config = dict(
    tie_embeddings=False,
    lr=0.00764,
    steps=3433,
)
Each number is 128 + 32 x the weight over its row's rms, rounded and kept within 0 to 255. Layers, rows and columns count from 0. Numbers have three digits each. The size before them is the row's rms in percent of the matrix's.

# layer 6 MLP up, 1536x384, rms 0.207, rows 828-864, columns 0-191
111:121147150134140190082161158138130165153092133180142129147172118123160133104128188089124145141106166114094106098101190122097114158102160053066182136151165114103162103112092160148117105075114145151146152151178159145162109131100177145122138132064142116134138140125111061105094108088196163163101094103106117116134100070096151059122101160159136138112132082182131061160112163117145188166093050123096164129112117117134093118123140138112126084122116138143124116114117177116087119113098136078194165128107080093117059111149077084173126101109077133105164104141105155100124147142071148164
096:084100213144130114050158127082085154125149080130121150164158133121109148104079100123183144146175128158051084143074125153138145157088179173153175146125093151168133096045124110127061158110123157156143135110166129149190142090133120158097182159122080095168146134135144161107110122148137147089118154097135120136082150165116118149154171134090140086136113148043165177090110068129103129117081155081192193132119094075146160078120149104147120102046146130153105174105117046125080118173087135118141137101131079123094114147127134167131084129117124172078102078087137157136165118091121146095
095:117138091179172121146133135118109092150164140147132117136068143176098111138069195105094111156053123117115092096138144124074151152130066090119126121117110103133062165180121125139137104151149136157158134134144133159146129151046144064134086191136095141119106164070147176139166159134109079146162163080130130115116184091124110168082082109119127119100163158109124093074129146100117120150081133093084145143160138139128129190103096103101156119097199148176134082172137142073112095093122094154161124124032093044212139139175103147114136110105118152094116145162132129070143161127096110082
096:146138190131081121154073110126142071109105135085152102184162112122162112111113102137212130097133108093178125125123150148167173072149150103143129149142202191122095083123133095158167095109127162117154105093098069126164109133142146069127098126079101129142124114090177138103166158156116105129155096133091099087156127126079077156147170204123102158098101128177195157103107146158158125109121130127177131140141161106119076122129161131120107117145196133131170168167104132099103106111153130089135150139122101062079095172187101132179096140081120140067121156107153050117093139097107142113
103:113106157135139120163130091129163139138126123154116118130115062074128147123129109153134135125114114114072127146154142163103095194099090149062184096147171137113071129108161111140084172132111116123104039116145152081101116159128142151106127126146171152136069082093085145175140184093145113122106205163154226124077077143197110146170128104088061130169110117113152199160131114148124118147147076140092069122153099106154096128116114105131164137126151100107181192136122143088117125107063129118065111103099164137036146131116140188146112129114197174105139111084098052165092117111125130093
107:110136145135189123090116139128143141065144099135159041174125213145133078165125136169116090124162092101089147111143142138128113081157109147168121108114097125134119149198065091145166129150163132150147163122064133198136163108116118110132140150140113121062152098129132102145125160127116127138128116093120125098153190137139072138155164131059157138171109177135063130085135168147108138125150155123137138150135097134102084126179110129177069100198132183184071095147095118113031153084140170125113144159133152169114145028129153169123120079178091094104127194130123109106167176104122177136
103:103124132108112118121153120130198078103155154123180156160178127115128149104132116077152170113159104129164095088153111060156170139126128144120094097147092099068100144118200139156189126140124111140097165116134174095198066162198065052119147101119193123153112109120100122129090046098140148092114133158101116094127130159132170087128195047144144169208128153141113086136107123120093120159077191109161162041130112151087137127158122168087126072173122106100150070119112099119089145176114130099111146136139172103101169121163160149130133092079141118137108149117139154103142086097126113128
101:125146160127185099113162126161084125113094077137123186117145143091131128090109155145141140113238142123077101071131189147178114153056165131202157141133124098144136108152101124094074089183134147146161172096091160111087076104106150072093161094100109168096135164136170052208140138098083116111083114135232154111073190125120146128123153110110131144135151096142134158135078133077125100073109170150163129194064088132103126099141145143137116153169143124154180086180151100110158174124103142141174168175126187159134122126189169044139134139134160208151171133100106109143110148069135138135
094:071058112200100124117122133170105103107137127170175107100123153148144139147110115135070162173079136114225133161173113123108165148115150124148156172056154178161149135130090103080199117118136124167083110067113101131136122151148143077086153095165160124170145100107185132143131179102119118140125102097119131124109100093129179136081101103139152066136077192119139107064189071177111113147128121116166131093111076189138106100110163116144091079095105155139141137140175072171087150135119144130149135096116115137116121128102101141106132134153139125174067188157050121097139133177142119131
098:105074090150066102134118143118096096116151067175126122120159136158096179171113174093093067135144144133112122135177118157144060130118067120174170167135153146100119150102096087080154127129154143139179079114147109137125159098080126073152125113086123125174133129138107155097163119140177105129171144091134136080170036142160174133155139128158137153161107120051126128153130151117104116155149128133148157049140156151168161123104192127134136181145106161101115125108172107126115185182157136124098100100153070109167121113110077102139094105132169147123158121105123131123108123125082150122
098:124108170110152172130093094136145146103084124112119138115145130119180132186154097142108114173152116063152157055169153122109102088113124201118152142148140115106106107113154055129178120065118095101118143143156131108136185120160131113164111125135120134155133125116153175165182120155159110150125136131114078133177094085130154171119099107164113148209114136118147119089129099137168138096116143125135160127095150106139134142055158114158068083139137086152183140128095104123088141104141113099135135173151188093143147129134158200132117085145163073092125097163131108126127134151093135113
097:130175118156122162103089101100132156089108110097115116141117125212124115124059168132130193170131148156113131150173138157136157194152124120168109167084079086193123129197110170130162128163050094147112129128145156092159154136108161175076146140119124142144097149104130075117099099121133134142098119115079192140175118097067092105109136186139149069092083114103117112139178078126126149149167178130114139122109114109133149068113121062125086081141107122177120112137126091119118088157156125119112115137127140161150130152212144181188049129160133112105098115090166074116121094124144159132
100:154186148103161141182165119155126139187126112124097118125122192127134169139113189144146161097125139161154159140123172124144146094131149153082168089118129125142133099125134183107159131139110131164170126094108150073119136215161172126100133138169178113112170135125036130128154156106130126094142169106112102105159029072079172159105151117097147140127136152108129125126095089180113120125094157148080121148104146160150100174116130095109172161149077164073075124107148151096124092125145141095133146182138104109171143113205146103118056133144101240115086113167070132070086120113118120108
101:080170087127139088088107107058136081117159150139130097097119084145149091112141116161177119139136159125030136119147132083115068143126140095143089172113123136123115076123174154142171137152098123175170105103101138131159138139115128090144133118073067077105118172113111116092131129133141131107131143151120121134113058153118133154079107141112131156130121082158059095183069059136151153158162143082129114144149111092144116155113113091088114145114104149125167093131148191129147147123144115048192092144103127088100122144205083085162108123176166114174091144144081073149140122150151077135
105:098089201122172150105113097105138143126098147203133136157122191112123106123145102087130134131122118142138145166156121162092144141099163079154082079139176147185154072087121124095118088127189201092149100074138126111143099142201125149169149149209116133095161128136117147122211145097162094113135188142143099137189131173171084135089138118106132145105184161150082124103175174056057119137105143126086063160124122133091105159165150134165134126124118110042167124149183087120141119116081082136154152185118086167158084086154108076162142151082088128188157077136118093150154147124082127130
105:135116103169104122165105097060164136126134132095169138161140073127127182073121111144086086126105126125175111101143164129131179128113157165100130140145139131095096076095110113177099136066159155129193111135094135095074138093103160076122173114114119131081151191077156172176131118171147074130155069101113147136159104074130089142185132175126137104093131169133124172131103131107152111172130145227126110127184138098163077116101087104121090151135146112102092157113161141131097124119116117128114127113127110184156120213126079097168083180149120077153185119082128136122170107092085138139
092:138129060134176146196160116092155089108123081183109070168142104141197116136079162141084135109102160215127143078130093124153159140087147120146172133138127155091127130123082127093091134120167142118140052082185163116144125110068111114119127152121104156112119126099120092179105123136125140109154157038096134134125098151128119091116148091117140134130070104131084137110154092115139138192107117159105052137102121117101114213155140151118095134144166106074150109170157098121122077156095152096167119110132199117087109128086177203105188047121165192174153161086043141155096104152126109150
100:124134127118063099145109122130134104156079102101131178125182120107164138143154093125097148130199141170164163152115097099151110068090159114118133076116124070160160085086128124161196174127092127120171114118079164167120100153160109110073130084192147121138154093117108126154107163173126127095093120082179153103102076157127104115155119124109102170114127150149120109123166137108119145089067093154136143138072093097140128213180160119155140130148163127198120115181161117118102087123134117178174124155161130144117093163179145154172117157083119096128118123093057186139181099150137089098
108:152126117115212157114151084142147128137183157220157130097106097171136115138106115145138100143155105113118147135173098138118108067146102177155126104132143148123129179150101118092148106139085128122124138132120128112131088167099211133144158107169192140092082173129135151104140125113173126161126124005113125094133150153164149148092118153192093159132109175130134147056120202099111123112116142129083104137076153155112163131147129172099163126147160195086076138163132060152200041099136157134160148154113089082193168147122154121149118123150087097078119139142114095138075099055054155090
099:167181195169154143120120097113153123161126128112162104159089152169128167177140133125160101116063146121095147082087078105135135173192122173129114060151124111176145130108117114105106136169117109120140118127152167137139120095120129178121176135066220096163131125134076167176130105139156131176175140104076083130179101145183157171081119123018126198120141115087160162060196168116174197151091146136142141174130123094181112117173091147091074109134158153111164132137111193145102131106159143109152091158065124128151088096110176117159116092106128166197144168208133186169100098122076163119
102:180109116101126149087083095126097104175131151134142152142133129130116132120130158119118145162151180144152109180094116125121122147128165188097146113147048104096164124094126062166101107122143111140116148110131129198108169118080103115122157164149095123162125150063131087118124127153094136161068196170072151093052065121139093163082199131109139107062060099112107145147101071083101121148171081094082148127136124072141057125167118169192116139151087161131144110113087140163126156112116137203110110199115174162084180173122109148078110127133103128081096110093146116110163145104089099091
095:100074140110107100080088162142180155071106179140132194113092080162193119129132090131154154152137133152086177116124148151123177226176098135094129110141170160065108212115160153116209161106113113100103104183135165167091110125138144108124117127088082179150120148101135155190095125162124151113112018101118080160119107165172189134145119165159107081134159060136130076160175131208112135084160160099128109142128076141146149146113099158129100147127176092092099125123178098198168104133099178148113083098104138077174134070167176158118110112116160071166132063127135100128133149106161140124
087:139132137094173143187177113136163167131146152167105136113063089109132129140100172098100114150093126146056128154180100074078117165128123121153092144111135232127115151130127132170111096126087120133070139064114147086086170094095147090125147108148119128126130143151101114119147138114118079187142074126167123043060166152102063089140159152133093089088177099140255140161114192160147174073145136141121142151167124151118112108106101092132101167157158136109155092137122146137105175161143156138146107127131153149159155136116165141083175135137113103097152102170120093126154123094144171118
096:154160099162160039179155120140141117126126127105187131086157093127094152166132139069088164126116138158191160097088134138157127100200107128169162060141204132095100123063123140133076133176136151131154150078198130129160110195109125162149149100073152149168130107138138098148100104100128126092133063133163182132122143116115092117144148145157140127081094143159173169135084162150103136164103090145151100135111139187146133087135188119117134191147085138146111070109138159153150115117170156087138116126086072117159077136134123130129097134085095051155122131133129174124114102123111115109
111:090090156108135159125102074167107084165085122158111173169177192145111117142103124130049127156100117148161104172197085103159089153094115156067141162083089114143152078138125132139162122112131092178143165184111143152144186163119173114121106138129187097119164152076054109104124107193064174109106116140114082202099135157119125083133195089099116160136191070102183156161136073102107054146115126180129177093122096116087080121111177089147099091127165139135124100180144092164154097067052134145088105069051164195150159087154101113112101143098169101156148132092110177060109141114113081096
092:146133132171127130116144093167135145147139094079190120121103147183120075098110162124128171135177140098115082147138115144114168059180162042190169085162126132161140127192165148098110172143153165138093075106096116164190138133185120090186145121186107154116089134099142084068071131128169074112122111143129173103094168109128162137119163107151135105155128109104126124094131145125065165097145139130072137116060126100122183151147128180145136168107156119095097106130150076138164133132104112094138181165058168106169091140091086126091090154131091136156128065127090109155134147144186134155
090:126117102090134064130118084075126179122113126130145156045112077175131106108133173136094097112154138208114149124084108138145138098121134089081148121086085114118117180127098127135146106142187088107173089136144156092127049118103137153150120114110126144217127171141115171156150121120107150113102074120154167120098109124158143132080098158115119139127115140101141155100149084141119171153098142100117164157132179143111121093134085107215076114148197124069153157073105177106068134124141084086159124146128095127152077155143154103139155140063144141092163093154144191166106165129079172145
114:240129160163146114100164149123046075117088130184125126099175175151145134158113166170099140127175131124130080159123127101171135085133129150152136121155187160099119131157168124096127113155132102103140166173150102097106128142125208129117175131161108106128150130141209136176117148118105122107154114111078093153152113168145148110104152136129179152127134116072091105141089113154128160207150170123129134131131127143168150100098171193134173090143121164109216069140135127092119105097102137167119100091116122122114125206141063138110120101094103114175156133119146110177148165084174142117
095:133194166144150126112134106083126117133098127137140112098108129193137177145158164104164112166132098085082155110125109153077162152151138169173166153150137151052120151182094163139125063221111107174124065090070136092167133107115133091148192080173210136124141055155174168128186137143122132151153126076148099176100106184093142112076119118187095102176096117094186132133139110111161136128149143118161188153171084171117171058129128172183107121108072107081128092107103134140134154156138087091177154125119176093172142088146142168116134112144146128129119103114143077186093083137164107117
103:140182160072157136079162109184087092123160194157081163096158132150156178165175133133130144133145147122172149163105121141160130148105135137151123143092137118136069062170118101133136136120097100150123178096125076148134129009138105150078128100138097134075092158119106183150135135167147110130066126162116104116086136072173109142120136145110123138149118142137157176108097132188163173105131113110162160138122119080201168083119061140142135107110121129092128156097173135129098173119110122174109142173108122160125118169039153138106184114134154108067150128112102105126147115155131155111
104:172129095089187118158158098124132157170158187112100105088148172102117148060142141090093142182127138173067152137129078131142106119115150103064142153163093153120118171106110184150138141125114144148166164143121127133049094151193137138135134163146165113078118182140162139104154113069117146135134195151119159144111204105086131081164132147188132142107116137140068123184109048172138145176147162180105111064159125116089155113149149072139106140150150104105146098130121119195124134094124182132058141109138079104127170130116095138173086102163011153140148142126134120103075111129103131092
089:123165103100127086156112117153057135175203153143150111129106121105102080123173130117170177085081159074157115138188082149157116106098140130080126135125173156104190137052111116125132057150075084187135016138102115168146125086160171150134141133122090095195087099156174089127145107094127162143136116177118127096105089096166068169153136169174167141148150126143125147094109069091116144157203130146165128132120108129065139118117126127180103098112132142147146133089139164178129132105103148152114127155146144153184186123110142100121189113096145109152156190067178131105113108145109129109
097:096129098141136192151178074120082165137101162103177142096112148148106090107132138150172087085085140077142133170088083086143129099152168180095102100116152132204107150075171135090113171122126169150143084144112075105114097111129137167138134154107161101138097180115153136165162140135161134134159107145151086161134148162068127085114143114146163095115106101087121113203096113118150106179071173109121148150127166108100153094124098121080145164149093206078088106138129164117079148167113131117159136140089118122111156124115101124148118089122137160107174138062130151118135145101150137151
099:194166155135085142159135121135130070183140118112173094128114200157156142126161117152156140084129120062170098129124116147129136138130208163120125139110125124100118113097158086047168153152083124174129112110141123086147123136131098135150107088124122075172069132134119218089087135147113122136132160208171116159116097130181149138087141145132184099146165065137093152140089073078141184149107085129142146155158108110141203119099148136174114117156162164115101183159137077132086116068166132152103108172155161116133129122147120107103127084153083097107110176108123111070153108117161151100
105:120166120116159109125105145122149148130093146174113128068164128124206047084093142107129163183121165145149165136077165104196138166156119131123111190124154109123144162107162096112100081125138130078074125082135128099157154038152116098126170090185174103156163136143173114085191117117151116212193101111156206163131132162124175148136103151166161153080176128166120127142131151121190130164136087065086110084100093123133128154106173114153152080139154139090138105130131125119087109132132120106164138165144085120131123204115088181123104103084183150115071167129147099131095116171127178122
115:150139152063173096085116087150136141166079128085098148107107127131110130158098111113200135102102116191116148130076165101124101150123126091116059183110160116146136121099048137170198162117153058174105099162177123158094122145107083115131153117148152182089106157110119110137165078130147151107136138112094122153116110144199167151164155136145095111110114134160116067142103134105156155115100167138218098163112100161103104118034147163169154088131105150145117085109128084140100174118145084160111141150155087151116163134101160110106128117128124194106101109124093108067076147082105144127
107:088138131148112152142138114114192154177066103123138191145118099116096143118125134201082057139130102071156108068173077135178118121148111178137144131163163140125112129126158144148099113134117150109182137135144102114111089105149132154162120149125141068138142080117151186128099151081141140172151111100085157161160137125051139153073184129144217164135124119078116156141193132153114186089126105116166188108148120154176060106075198147113132161157157153131210144089121151166157113069111159159134067115184161092118153146148073144162131169131142176173118139129120149134094050163195164100
# layer 6 MLP down (transposed), 1536x384, rms 0.267, rows 828-863, columns 0-191
098:141130148134096077156100153106077155165072163179123159122154068139103222096190182078164171129158089168103114108100109163119040136113134117122165172119127156103144094122198081091148124146195080112066143110173108126127103094066152055091094181113124097112156132152115106139091133118178108158137147099131120172142167147078122128132138131126091127164154141141156131075101158124119144118129150100187190137142124117119107073154079146137193083137162203125139060128108125093125142182143132128052147027121100167202139112186153155101125137144154110132204170146131140101101130145188134146
092:150186112119066114166092128119130084144115166134115101140159132108196136215146171115143148155096155086154159091147147080124156128118049085058120124136161068055122152186125108115179158151094160131134158127097146144076127159100168057144098119165162103116126115146136165104153136118120088122157093116075099143132087145154198139109114137156139136123113129206076102183144163094139142107136147208147056126109151170127111179089100146129111134137130114122084109118181202100140136103107078138155086118105135152083161103102126121077126113109178089125179071140115120140060141116120099116
105:144105145175158187138170102143143127099139142128067147144127105110118169103135128137160107135092153107119074116138102134108118111130106074148120081153138144113156129106108191169100110134139167153097069087163070142162106177125137153124091192124137115115079146111200139129135136132150135081089136145213135072144086129191140114108123127192085134120163125129121120093129116073137081126132097111159128133175151105122000129172176116137072069164127154115115147082168098106102110161130127110129166161113161131127165161123181111032142172102159101157155116150194106158131167104118118151
093:157110136133154097148132113191087153134102093154098151113090113108179179143179087149135102154161094181117125142187080084163099122186143080131092109167156101094136140127147131120184223095120163127128136073149153160099183097196140078186132123090147092131099146147120106143100154147161124120139155116146138119124213182194150137166117127130137104125144120140125203096160074145083164101166130099148116133131120147173111135138136101124142114115187167131182086132151109141111123179158221164147134111135083099118117198128088125062139115132149147096143107104201083118107080154107081152
096:121172119129146143138132115108135165138066043064121154088144144158178170098130109183129138103133147148153149107116119093098064100088173149184158152165096160100185113048127102127177153163108154132120105131118113132170137135132120083177124125105077137068158123125126074145074150093114132123163084121106136084133214157079200110088101130122171146136197143155115115103100145145172097137119054088125138189024069167101200108141115132140154143145120134120138146141124115124098090136180187123130166100100088149134072211140135075162163158114131130098151034126119128154107099108086123096
105:156136159173109106118106084141072150115132168130123076089131116120155098093112107110166128113098167198117128132166157069054122068136106068150124155181160150127104158101184121063093161114137084087124124125116202120108163163092079095183119144108116142128027157187086152138137099096116113140150082134083117101152076090163154110141069098146120106126107084156126172144175148137131174121172168125168089108142137126182175098134158051176121145114152167097126093165102117206186119106142113138155161131112136165078121136136121157111125108119130146091115132117149114116138091073092156153
100:084140161163152151144168068152084099173137083107177118155114101130180096184117106187175074162104133145121205167107153126089104104086142138131147104157104131153123081146128111098144097114177114144165116131149116115083171132142119111156141177173030111102156156139096120146170152063082158160182068123135130144099141109140093116119104132076130139053134130095169166081112133149127213066101123173087024147122081102138132124095087099103191132127081204167169142133106097143173122130151112107139088116066011123178104159156087148082137153127109151124171125178094082165085136136148188095
096:137120103134098060143111131065133145176120226139125096123107114154113142141088105110121127094061121160142153106074139113189150127153149096071074104109100164100059085196075127076074152132143093071045090129144168112161161098157089163138126130114110106120078165111108125114142151083181152148110134115106100196119107181148118140093107133176109139103154144094133098112199168201195118138172109092099172131149143200122155103106154112128089128132108176148139129120091169092136122156145083126088139087116169148165175101087145163084058139105163112129129144125131151099142135151156077091
103:186115040138164160127117157146116123159139079131134097133099138124144110150072138133135159103106117196111132108142078082091143089135120140072126143133101141135069078145137147167158161057146144180152150098083107185141168119141152106165167139145125109140119195107113153174133076116144180127094123116122103115092172117136109147110138139076136150196149071130123120124116154183143131142128128164140120122156103111130119089109097073117145131148137124143134098109145082140175175138145095121085135129089101069125129117078161117145192096104149123116110152144215092134023088116177149126
096:116178154104145128100116122112176168160100182159150174133110114124161156095137128148142195105166130117128166116140148083094172119198192120071047098089112096119078113090087188138088145159107126150088140161148153111153093120127125127087152171100126168102173149131136114173126143144146133150122065151083113137105137113143106162178127158106096138122194139109163191170121103145163098112129133136123092130105107179093144128157127054155098050082118091101121125108157165134068124118090115119177124177120176093143114127138228096137141146167129101128099139199138075135122189178114161070
095:125170109169107118131221129135157099140127065159133144132106064086106142119096128130125138078096159150090174146097123115153144163131114080138126142097164145123152107157127161160053110143137161105126085115104132114084057140124079098117133067156130174104164088136116116121141178108138155138106079110111115112135165168139137127134178116133162117090113068064094149134159136131082114123151108162133102134154091129110110085143050187169096137142099131141133120148104183136121107108123136165070087113125037102075108147112071079114122121191103175174098164078150151130084106101142112174
096:145127072087104148201107157111139123182140118169149090149103155132116120126160093088099125105131126115211155132136151112191069121101154131085173091153171100165109117132092164084146128145178117118147133141193100208095096085072108127133104236074047107052099151121112126072106188185181190113130127130086103148174124137155156135145225116156129134113126098096168068078174119086149117158104135158096202126106079180130162156105225111157113130128133130135143156106061165132174157101159176177147149149078112131119117137163119096126090140144121133104125168154111145112130130073180115156
098:111098125154131146079099117096078160087093127142213145118133066135109095114121118153140117183151140053102078081115118190132121091131109070136123183171124087105143134108086112119101114140124174094110134151166103140178133077103137135156163126120113145166090094100191142132130131155183162073132147165150118141171217188194143109143082143148113110130127080146107150163162181094125109161154127107127168108168102061069131106124150142122088118091170126152152124141140103150127124142125097160130085107118187119064092123040180133120164117150126061171123148141168109188131131131111142163
102:105071153076187153128145146084143108177167113141151124090094179093112145143143092085096131150149153090151066108123113144157094138131112096148100153130139116133104123145110160158147130113147165124085082109136106112171122151113109101098148156047185145143133129118118144111076166135133083112132118145152141116053153073110131124033155112143146134132130186175167111070140079143129087085099153129138115195146190054163143086115194124104169023135135085111128175148177151098159153111153134145122132135131136151123131107153118186061201127099190164132118128086087145162112104086099128134
106:116081118163170035138145162102189126149079125146103078113190137054159154093115117144157063095143137145137112100104125187119080175104119128172132153084180053128113126141122120145099092139128115147137170097133148157053133174092118175106159091102106173073089101133091138128199106089125143141175105128168155081127133142150142119146105144126141124116098150135034089129182125172204092100116115124131147030118176103132132153117166134129117101143121115183192130136003085158158139141140189097136051112139177127087169108153164128109067111172118110153112161125096079132097128162146123131
108:113108100071060137138136160154108111137205102171126132148167136128022102099119208086151143162110107110155135108145121104084093102096122091122165094110154102203135151110121160114101134148122100138130144138158091173139158069100149095123145123140107137100083091103127131151232119084078152115115082172130112128099131173163173093154147107125138138110142116097160088131158126171106109108117097108152128131152099157114089160123174155166135105148102104183178111173106173139149124116150132058149168165119132107083109083137136166134150101137138135101123100158078150138118128143107161094
100:098096124107124119091128089184121184144153185174124190121134132149109100094187126052146144156126128147103140126087142136093142146099093123157101121079149110188142143156138123098173127127130090120197205161139141149134204116196129102123165155135137124126104123121130164121171104195094145088081057139191097150090091145119175125081139164109138155147155140133160155131114174183144097125129189075176157084104148149136120090159085099156190137107149051152086141109159163141180167158117148155129159165140136182126156121159088137108056124149181104105116054119197132108141124123159102181
103:121116114096130112126114110125132092139153164062101098174152115133108149181163101160121103164119131137078149103109138115109126073129149114151107159129116130171152154150158122113126141161146125101171112154136137125165110140154086111116105120127092143094167145141170115132092085143178170181120171110125154162107147213059142155054143106119130103187118117054122216143130164087104110122036119116136124132118093137200140136129082119102147124199076081123131126105163099188137144193166110147148143163117132095150157123137134085161092145113070163122110064129107117176070152143126142121
100:161088140144112148129102181147162129150092144152106150182135186062099105125127158130093169124112106162113077076090099086131151173119104063096138213106082126106151118068116157103113133145196169193163126150125129156052083152133119137110077127141157161109176139118088119150192141113123137122131116155125104137148112137123181119183032117096126148127093064094128126159129119167099204138121028136178100140184138124099108081077119129138067116153127137155125123113144170128002196165120100163168121146102116133136177127159135098142091095119162145122106104119066179132091160157155138146
101:128113072122131128140126122086177143121167139157148195128160129108099110061157137125098125160192118136141128138128107145175118120110160088098165153152147099074132075168166104135099084092157170119137165174140141161133136147148121138058079062153061110094103143136163141063115112164089120136104132166130139173138168104085060141083178175189155090196118146190083158181075098101168138138135100202147099102188105187192092147044164108117111136064134055171143142074077143114178093139100160143148172059177117169094125139151084099135156157170131098089104088113131120158121165126153164122
106:119092154103167119138114134168150117123142106097127117100134090163157114097108149131149100120143140112119137079147151180133121117137113131154109120126125117178103153174109069080076131143117078096142121116159110130060118147145107163101106109122117158066108162113131118196124082079088104056118072145193168100131143122143084156139132111113123195102148133094143116124169113139130142125134195145097083119125091138137140170083134117167103124095174094157106115110102107132182061199139122144082143103138017140118105112159150191080189105099116143126137159103123171113108097088115164151
104:159122162107174120101113140080146147130113124100171203087154151169137115118187118130159148140141196076156134110101149134120125135162112123075177115142160126140086176096144068165170130052060159112099134124178158133118144153166086122130094141138101141168168114119103167129113148121140151155166088154147125130174124190115154098114121096089138113125120156111085130098154168139130149123150124133102140075138106128126114132115090195117107147147131114169112138138123179159225112127147147118152100117148180068177100145111140164100087139095160113162185125123166101147135098131195113173
094:089091101163112121120118165206131178140150093128103140135125123142118121116084092129105133124121147136124152148185149139133154152177157110110064116182119191161103110128109097133159130102151143020118132122141084157133112129116130097168093107167075106162097158112135147081141152111149126121160089121186100096184126117093177132177111105131156134066129085131076097160164054146099129205144111123077132169131200111117125090024182129128153115120097198074116136094175124135145135166110137172158153095078098135093109140099136112139161130137180086094118156100152126137136182103127128140
104:146112169073112154092174117114158077096090116147116176140108214133080076172153147132142132183115137115111075190159082136104094141112178128125140132159087170126117126151138104130182096136167115131099106138121166114091101142130097140111092132104123115116170150091119112116144178096160144092157174110119105130151121141165127189167105086110160124134083152147081107181125141086125106108102127091149071171167101076080092138117130130131114126103178135100212096141107076081164131108096102106119130137148156103035196129166151216105189086183120121098173141102124137160112112135118136150
120:174109149170160094151145123154159150166174112101179116170133153191067149113112141145088145117100111149113109139102166171140097137125110139124200109167089098126126101143099107143172101223158153135110084160126138137099146137145127145098132160097186153156158080091170157164103162129085144086175144094064100121124093095118150076112111146173152188123107080090153144101165132069167171094122065175167123123170165175114112091136147196138117192113122125120094123119208130136134114114054102079165180133079140115118129182086164130140103162136107135172097112082126141095162139128055104115
100:122119098164115151168123154128134074208100124137225095124129168114117086076151129107104097117114121067157159118157181108128143135109127075106152134102101185084130171139154105104139139124080184098072162121142195111079120121096095111136103085082167098094156091120103135152133123092123113100160120130114130163110139126128193091091193147123119199149135116203134105169054146127128126073143174202109130166129162114121154068145130088171067091114085134127075119091120103163124150121157111100185081155178136141164107129112126129096083091120089080090084209166073145110169165105141091113
098:141124146175095130184116147168170049141112115145121091145095101139105142126151097163140100113147131091159129121121164072122103098187131078142095124124196113113126105072173097122138171100110100108077163179119131096132099095133107146077170095071152115078153149155159145124141087077134117120152133080180138118137138121171086116132136089118115142130091106145124134167092169102128139103216178105176173115150105127140161091083172122143181123123200129127129094157151097131106119137131138158139199128111168093099120159166110150103187100196113141181193179201117123131099132164111160111
112:138111121155143155094089090109097162164044132143097145160141100085104116171160133136167147110157136130065094125109133135158156149171141119108104138110122103109096120113155070085148132105177085145127131095098168116145142236106127115121169146138056132103187098117153151155198106114143085138128082128149136093105132111090154137055148149221163105106157134129092110098099093092076140095103113165087132119065097127136173185168113094158127154178151150133086110117167118112126105106105071139168131157152133083098125140137138157082130083145089045115134130170178153125153074158142205131
090:112105151098110092154113102145132142126081137144124144140157162078146127124112095145099138121128146142124103139142118120213090130157124131095132117110181195130129166109183082161129164081129162114171194103191085107152098125140122242113132117065105148143141185078087118104137088140161121099117157194035122108189129091167173108197120146108136129140201170178108128099136081161122113098103146149107080107111163108164167141135178074049163146169225131174149157145140131119042152125089127172114123104167088141123126145113144078201167165118115194108135142133148191118160131109190167159
098:111165132101146148096167102090153215160092113117138144150106107133089151148094083161137076115070102148124107134158157168145124138178091081125111079169126110114159124162148133124165160108109170141079094098150119107104094145165141117143118159143135106149074117148088151154149145173147180086134080116078086138135125073107144123175140171165161161110117103090205133131084117147091108141104134102147070154067138127046123138096132081103155157102099144164090120096136086101140179109139174171139111090122170058157193079140117131113128115179058171157118180118121137154143156178159121089
106:147131155126133152113151055138109125117145091145121119139177101117094094083106053097114113145071107118091107228053105074161099136098089148131126170185165103125086114103176080142072129130150117162114164150182127126144192178179129187158179152101098112150116142128146142139132143216116143102116104113114152106138142175148148078115162069101159140151115143125135092130141075068132155135230157151090113115111146133152132117169082185133133192124131159122083088119149157111142113178082153161062140144130119105103146139146139148143131152134147103107172169142148245149141082135131167087
100:118151080135150123138166084153172085192104148154141097176122204111164160165190142092110141144128155114144153124131160080135178093081173116126204149124151127114142150108116109157066141170157121141176096127073134139112084092131160119167126137120153120098060188154154111146138123148108106136154114152136120157117087076151088137091092186108154192166103148098173129113134167148132135110147099114143097122101094131106116125145169159167096117110129114184083147170139141149156125036153053080089143109172092191159132140090137142136101190176130154148122107120142151083117138117154176134
096:121167113108142186117117137155145112083189107155161192098140148172127165129133118138098098173144136125125143127123122118114159159121127138148120096132102134125119114093066116167169113123124137131051150121128140087165139142127097153080091119176130153143110118170164104173135096100124096102095115162119178160063133179153129129167157145139098125167117093089106118144152136119120142182081108086104135097124092080142169164165167136103105103100160128122162082062152147103212119128158136129099140168147124153174137160133205155102119183162099092184123143166178086195112123125135088072
086:099128103076159153095102098161122129068194138107091147104097078108111149108120113111154132171130127151105174086113110175153139065088071105139115128128138117170131121138110145230065130101146095161143133170117153144131135146152142126143126156141111109110170112146158108129147133123126145121104095041105112148121187178132146157134116154126080142111131129108127127079172165135167075081143171117127150074086198126150104151185153122105154088108063113093122083122156184140077164179089127101143116078110091163101138099119127139094145131126186119144170044170142116163143152102060118146
101:103138134191144111195099089093103135098137146158081158172097134129103121177103152143171169144159099160145133113129163067067121129150159077149220135118092149100117115179081141104134108122063177181118146132140102107146126172128138144103128159105183132146150091143055122162091129073134162108133135106068126074122083106113061116185125180175119139090098154082157122156143112143124151148113146149122133160118215097105158079148120162194132138169123146129137104136156168165180083147133154161137141128117164094105186141087086086156137180124126159177086113121143090148112107158068130099
095:212136131109068116178161172088060115070096138103139129093124112135181172116114122039148114147138173088192099130133102125092109136140088082082156082199186160065186115138171121065110102161136134122120170101133140136096150145175155056106095150153176105194174105082126163162142151082078110149116140141109086117179147165166136135109100162100153121152130144059144140130076119159125112130104137129051099118146135129093098097131111087120103085107126176164069160166128184164111156155098179081133155114119143114133160138102139146111129077108157073143098130105115108136183119172118081096